config.yaml
n_head: 4
activation: "swiglu"
norm: "rmsnorm"
positions: "rope"
parallel_block: false
init_std_o: 0.0279
lr: 0.00765
final_lr_fraction: 0.1
dataset: "wikipedia_en"
Each number is 500 + 40 x the weight over its row's rms, rounded and kept within 0 to 999. Layers, rows and columns count from 0. Numbers have three digits each. The size before them is the row's rms in percent of the matrix's.

# layer 4 MLP gate, 320x128, rms 0.154, rows 202-218, columns 0-127
102:541470451469545535549480504564527381527549482460542492467496497552532520544537434490510500452514580574490492448569522507531443409569484551473465579508507521508486470510554451530483519514550482497520506508552519543524541468540497440544494524501488417567505497447463463546459442537541481493507483558497468495540505426495528442461491491472443444477509496469438570495516466502414534501542
095:461461483448544501482508509450472508439498447491532530492509495536513556574493551492532526500428597471501451549458550489483539506546563482452462520491488587419510471529505519464546552506408559499548501508475500447527541561450505499511477536545450597517467538506569465497537447515477468481493490526420530490409481434537484499514466494446502495451499487483507481522489547496495461534372
104:527513488519536510517547513527501441416586520449633504458564483434479541513533522434551475477458453512461494543527480482493507503457525502543491407437517467536548496454463468487422471506429603464535487505473494516489545422552479501440537516458522505534516494529544503559507487532484482542524526520572473542529482457540449432423507457510539507509505514577482532454509544527468491519525
103:483485565584467546426445473495515545494480534462490485467487501462517508508539489494463494459455463456491428511503546523575482533554485488528472553472525573467534483560467513489408528465408487541553505412474492459547537510471486569553487543523492469438525518487476488480492539457549507520448483487521534482577474482438578511473540467476468516504523445561483425575558423553530480510454
103:489445495456486569476527450506543499496507460515562464500509535433525531515504528546544564518507534478507477452501527537551465488454454531474473549539513523478529491506458564460482537530559447505485442444548426451570463559502441513479618464497463504535467486552459525462528468513555448463516476554497472442493564616420467516497523422489534488492515477454485604487526511504467473490452
102:497515466442455497558507517454472530471455497457538526499484533445469538496478568573443505485541434507526459568442502581550560530528461528472498390489552540424589442484478534502526511507546486538496537507507477442477452489479526522582516429441462466449525506537531564517472502457453513510488524572408553529490522544508523479492482454519508445436476425540533513510460487489493506458536
099:435427454443508541553500526538520459432508514561490465516465502472450490480600507498533469442507547409565463476499473453550481577533492475532438510521523521448536523557584498542490545471539457423463525524503449511495517490477472578510565457531543544574468510439526396486515515527503492493551475451486574516514482507501484511543497476515504468503557512434604472507492486513506488468480
109:526522483477487432503538527520450556479510540446526501524523476518488519532540486425488520468406449594498483521441541597444561487513484535502552481454519514497504483507536395499488563541490571438550459520476474425430528468470565384444510494485519531528509503552551498554517512516440491521475502502442501529498548506529494488487434488451544562511461455436462533514480457548524455521503
088:511476478519509500481482543528504416502551477478586530528471503456585455541523476493470512522524416525462548515518424477501428544517525474532500484533483545533523513495554533465473495518481479438488587522545436520522475507508491553426529507484539508556538485494486484421545515571473469554585566565504440462504421493471485560498545500459584514482548551451540525481503485565399524515495
099:507514477454519517485534528563463546446484427476478564573440493453513556479484510551496446485478440418531511511466535470547509629552555505551509558461419494443491521545526441480469575489506481495532490512522492500532490541472459568545536513452442476537474514519475520447541492536496543509566532444518490513530499520537480502498601483507514545486539536577545526472459558446527474482575
091:473472453479477442484441448483475449564497496551493449506481515553483522501499541518465492423491447504500485467406485492462437441524541551584420517450551538523405536488493491526548510594488470468510512517540492454573526578514523502554508465539534588517440561428481509506475464508517491540567571454518516455460486532473472535457505405516484544528535504517457463498490478525515500468532
097:462458424460454512523505529528594440446493543493468443484556485533429538483545439522502580419523481495530494474521524529491534526406485539512504532487481455490521489549493464573540537484527469442584565495476464453429586459566513500515524511524427561442464498487404470508518452452547459521574507494484522511524502536457506483474493485556515531506556477478506551502534525549506542518542
108:473473441540530440481538601604471536521555435482468522497488433460508593479460496509551539516506481425447548555515511497501467440506503474471543554538488485462518451433460483519438502487552536533508491522513490504501540510496446497524506546475511532493490497493475468462591473465495542474486546490490445494539476530395507510432555454530527581484473559439540432452557556534518489460482
102:467503444449489459465507550495479529495571486447469556476530440538427492480469448509477513424529495566487517496539446470486483453487423571486504541452465547427466572460502502418489532451556517542469510513562488483436434581543437506461486450512476447547463527528510533522470520466479515439491545519479552428528525514414524483484472486530524511441504495512518523443569532486510437548438
107:445485498515494527577493514466515534527540420481532486509404516483539574470491511516585447569506429541522518455547491499528519513529430512502456425545481483542496574501485478516522493474497505470467551473512525509519484556533520463490511477545510511531542552462505555551540444535470537511512511556452565493503546438471520476416581493512548474432521439438495537557535444573518502394512
099:548458533467458519606530509475465528415470481505531530532527510493509559558511537538512521465514508510517433503390501517511489460511556497453489473532496502567463567529524479539504555460393514508498580512538594503524414512507517463467511476544433487469405465525506509447470540470518456509502501432424525486493418503489471489530504423508522505560520451543487560516562505505483532537503
096:523429511504447434517514495543455444534489434484531575485494519509443552494493446494520555432512409461482466510429490475540531480477530449488542509500384571524483383458525505543451458492536519423561466568452486569496549466531490515536494496552513522463490617476464472443530489477428475485511521527485515485476549569525531495444492513537503496507516504484482447505522521505501467465471
# layer 4 MLP up, 320x128, rms 0.157, rows 202-218, columns 0-127
099:483451451520565398562487527507519594477549480565495526482490450433501481484462539549468465495529446451542534465515525481498540462481482444497512541460496426497495538515577508512416513448622513573454539528456493544537520518474499528527485482521511512443551516516470471537530485530395578495550513480516493511535501536525422554518506487494527525525459490422550554491518540493559501469527
097:470535540491559533517464551552473513535549536418508514510509461580481497495536524461499440455514485499507493462501533530553464543475406516528489506531488340522512538468546512519424418517535546490443496521486402504486534501448470530442535487525528461459517464558473452490456484484547466544567475492562521490566487494473529506470499514487537535451496550465471450467572469486583506534534
108:469501492531545426479565527589606550520512537430441503533500448475483476474473492529506468524451412511450471516539463537508456502548557513486544472541518534497486462540489492512465517463459455458414467540547511522500497509554471402482493492488415527492498462436450493470457487547440471497466571540509533511540472448432470522482499484494426446506542507509588475493531518495464485501599
102:557473487526475503414464587406508492508490439514524454503508446515519491445529544391557461562488562485506512481539507532495469533467477546457503520521523498492463503443529488541540507534509410527430541468541440502479416500523496481499500497538500572438471501506502433555518516529443509449484503494471436539504576477468470566410575498524513523472467551549487513513511453553501429551483
101:479528521489424531508507517509500552504542532462522509458498492535447470546440548490433537495568474552510496512486490466498582549523480547554502430493533547453561540496524490448497576419485439550482541493468498456509470462427516528496471384484448480478500534463482495513509462444467500525401445552450510512473541492540532474509519481477489566445432442432489463562474518524542592480474
102:506560490514434482567471491518469501464484546429500527491460522556477531486540590528448580475533477525451473425457481495479573432451524554535488444474508497533560470479466488433552451506519453516537496479451516460461431493532474431497480507455480520509486540546538455597510481534500545562514450527453486473525449539509508454524607480495439545490516458501513474477612487496502539520458
102:491524545457476412477560557552442537485497484496496487451508474541407493491401541458454520475502510468431518454467521515461533419509513537452506488481451429523491488553514485507431489504487561494544399483520438514503476532466484443463505470545451494490581533509499565450524499493516551474495535524451455475497450462448599579537413484506546497482545479486511457525438513511531457505481
098:521459492493491492519506472485492454538464490517501495487531482544567510522445482603419554591499609497508468506553446428495458493493509562465525532512514478454470425532482472489462562467543460492460544478565505442561511501462507492503445458451422498545532528407505476511557516478538465544495440493535424556491487451468544517491483522511456511474474445511489482499414543402541507473508
101:597520499519525522439551499497488493525483495484499441565471510504450502458508543473530514437469447543409547447459501501530506521452522505460497510484472488549468452483436519455450544539448451501519455506541529450557515480469447372465416443546455520451440477476530525499528452575512514491493433424458454455513552534507479462527547488540494494542492539561529433448468524470459486523543
102:521492404489444545456441508530470592511472477453473509553504517504528499481522517531508451521511496458448489461492466485538536503463586542480469532489481496449499482507445489430538586450512509504401497466460512517468505561550488597487552522489445546502470553508475497462520419527532531559533513410538499490525519472445475496475568532470500526511554587536430500537501420498554478559469
085:521491558489443558491525493473437547547463568468490478535517464495572467479497542475477559479526554552562509499502522516511559391566469523442584463487479494465475500460478533461492507420511528446486506505423519423485498515518463456465531529478463458548521535515524513380538508489550390502466510456544511524470513448499536475525509528463510459506508554449566544491478482478432449549464
104:556469530509457509467431482533443576561523515484476469508503426476504535486504441461560518507467542479470529568462489526546551447571552490521476541564522494540504569457508520444477531484601573527512448487519422589491507447510461488507483435537526550509480483539555510450424463480463511441538412482500464433479445487488455526560503489500534501504466479513499454450511514453540480467436
106:522528490510579462460481500535466540473462512605469523523464573511478486483503475414592516429459478419494523460535465512453442499446483517493456539427411430535538504529520513562529530516474490458502419492505506532494493522522508546487467535511559485477502519521437513471552505498528456531474558439543534471463547471514532450438517417511533513545503528500470420475451496482568575457485
100:551517498477536512518416434540503482542517458520519490462474549495495497535482539487584488524467534448573473485480508537499475520495541482537571484562547493528493440490459417542458479509412510432546499517528408549513473488451585492421546461453572518504523482416474454490498479554490469484417496529461451527478455489486474541467483547534529479578477480475488408583487523472512494518532
108:490517510503460487539474456504521506453442589528494488514529445478483511481471533600481466461468508511537452456478433446537512502479437438533467408495563527506528484489457516568500474497485546530494548516450444480483450502502494446598566500473552558537502509529503491497506540476486543445502473480457444503515506526564574474493522482511452385496581472522473527430498487394530453437492
094:510428520512572527444455528503467574522430557510504556472577417496521531452499477588545503532521459511501476526497538548516469526454486414465552522479445473546488540511521568482468447481530632560474560499474488530495489493512511504511410499540537465505568471481499514450513563489542504443447422421482484506492469444510459514532538453460534503465522505491488522473522430477489495488459
102:503500482458506564521476491427439500457451561502522465468533474564520477529469492582500487546504512416446461497527539524587478498597501498501483534573537461478478519498528534472572549487510519439503524480478495508527449519550516490522506507532531475465541425436498508516458477501522510582503490534493426515531542457500559491582524514531419509460373449494430499527507445455463488453562
# layer 4 MLP down (transposed), 320x128, rms 0.178, rows 202-218, columns 0-127
098:505517521435522518511558422524478394500524514482509529491495515537503522557495468479552493458449539537491504600509534467440431512478461483489424564526501509526515466538484541546464539506494498493513489471461513442540522562571529509521525518555478593493470495477461496488440482458437480449574505562533411459446468493459485461450565473451506479413533419513483588490487516509506542494552
092:589470446501479477500505521514441436514528504465441532493457467474462417469568523519493501537467500476492500538551529475508508519446527446436453526484459543503467486448537553536500515451507466473474488504516465488440489504500507486551465525473510487436586515472443505517451432460488440514493527533518533463467442474425518436524462495458677520523496584524512530474568466448503473552517
111:432460424475497478556527468459517507576567529429510464459511463494517527580495517547503442479486461516517547484516393499526500465473556530551537525492538499494498478551390591553452449485521463513588558565486547466526480521526494450511533537522400578523504514495453500464460501449484492523500470520456425486495499470462526454489536471506487471450532562482484555499500489524497459483433
103:554541510475537527489509569530517498506480485474497515512491419528488511494555521468482493450481549496506492503513574526556493504485437488462422535533505453413500501517493519560566531509553504510438475480560501536440410519459448503574455496502483552523524526495601409522447484421504555515453465484516474501559529504516496477473470546507334557482520508542481498546526478504491536558501
096:479451509494443505492542426534510486414542505517542585571501502502483552601588511494603500475468498479492497508501503495579476426447480530472468467530572472483515509510497540527430437510520557451490489482499489516471504504527479440485506539536503554548478485491513475534582566487456500516532439525514515522447494560484486431596457433498546499492559568474508553521503484432556499507540
095:531514552500485494458564582463502493473430488536460525488557489428515496485463498502462480480481461475499542529467520544534478500521481521490439475552511460511518497484488517372546489535531494549494521471508538536453425469451540556430386470407549491508485514503549529532504490465467515434443518597476501494490449606465467491467528449468491534568486513503558485572515503504437525530544
098:484445443478525493538558458523529456514503571534543522473516466490543520481447513452524449543470580471463480452493526486587453451517474480470490545495497536588529490484480495518542503497582518510487523433457505542446492581451493508536566458528450541406532538536461467468537427507460464469491452422446471483446458500426547497518455474557541543483493447524517495401521513509491540453526
099:482439474542479508570556446434553454476521483503572479444519447442508484481441491528522491576518500470520469438585394486491463534562463461497504548521462528450486472476508473495527466444529456433546502535533584502504494495484518545475480533497408443503439489500533556510480538486583461461522506491460511539574441439518486476484540433495600487464444502522496492486492482468487556479481
096:479492467502568483441488513545486501540474535507549480492509373511563578541510433493470533576494402459455461506519464504491459479486493570525573473505521575522488533512532550505494576490470477523450555522496479490427511537486473537473505530487495537437458507453472464447498538493465539517470527534475530447514550410447473475414495554490557548472531495500443566515524500518458560571513
099:472532488465503487482490432466492459470529529540516472452543461469474533478456534435501485525472508508419451490472566545547506557545501458604482462582486449552531515492523513498591455593479488445514525496513506435485492545468480492486522524462546471517412406543567514518493511488461517466554454418535542505459499541471484539461529571441436548496497499551509552572471465471530534514494
085:490497576494463549496484429506497515545473488455521482441476495452506519443480544465485546500537525586455452488524508561528519411490483467475487556536435535431493569510528468492515509471563478437534373480549492481466434547504488473494414561517522508493485525470465474442478518485487542474458507554477512491456539486596512468467435409483389475451480502502477491509496559529518473511509
098:497471449489515526509570557521500459522478433529452533506537554480561598515487450498548460465493544440463520556538475519539524517516547473452436526531494468530496569482433508523500576459519542441592520484510532571447491441425450508499548523501514459460493480523451507430489529481451462449510537518506525486468468564440474487507519477539556573476482485521404434534557554479506530547498
105:443448592425528511495525494598536554515467482554484561473472399608507489526501506474493595484477517480529514511494525491502486487515483544544464456447460391565467458430538521501533498503495558470487493473528469545457453524544452491508493506470500483501487531469560561492528493550495458554453455548476468421473492508530520586505467455475485551471439492523531499467456480501540503554447
095:466496510516509474513470499479491444498529521535536458520530440566443555489510507512468475546453488555519428535528456501528507525458473512580454499540470490485451450506593483445513465546530435498429459562408466529500467517491472464510576517492485425597513513519438610458496437475508432501469445495442447531484515508481574400525496512474536471513485498467517537556510469535499535536475
108:492464509509458476456495524444544545505493488533488561525507386492486526443431523455576454555461463492489573456486515466536480503498492513546509485492528493384550497509437474468566476504557524510478536415463466527437519510559452534487522475516543532537542507441472548463558524562465468565550560483476540456497502503516517492474511476465520530574559547505471453509411493527519451448572
097:427453528534482499485513499506450525459549518472465555522497467487459480499492530586511498452441501452484523428493473547459461506538511542547425417442482467488541498508495492577456458459506566508528470462466601477493506485431505485504506477542486510480574480521527492523582506483538495484439459415458550483514477555508468489565455430517425455612513488463497530454515447479539554458466
104:483472422550464494465423485548550521483502515586467473510498480514472464481490524514538477452554505539511415495504445538589488503489467517528532505530471580443531482431538491501521503535501565482495580388496470487470536497481528536521597584466487490518418547469482500518518529529511540512573460446457455437487520436527523475560486476557490469495519477495533576506493431498455436515508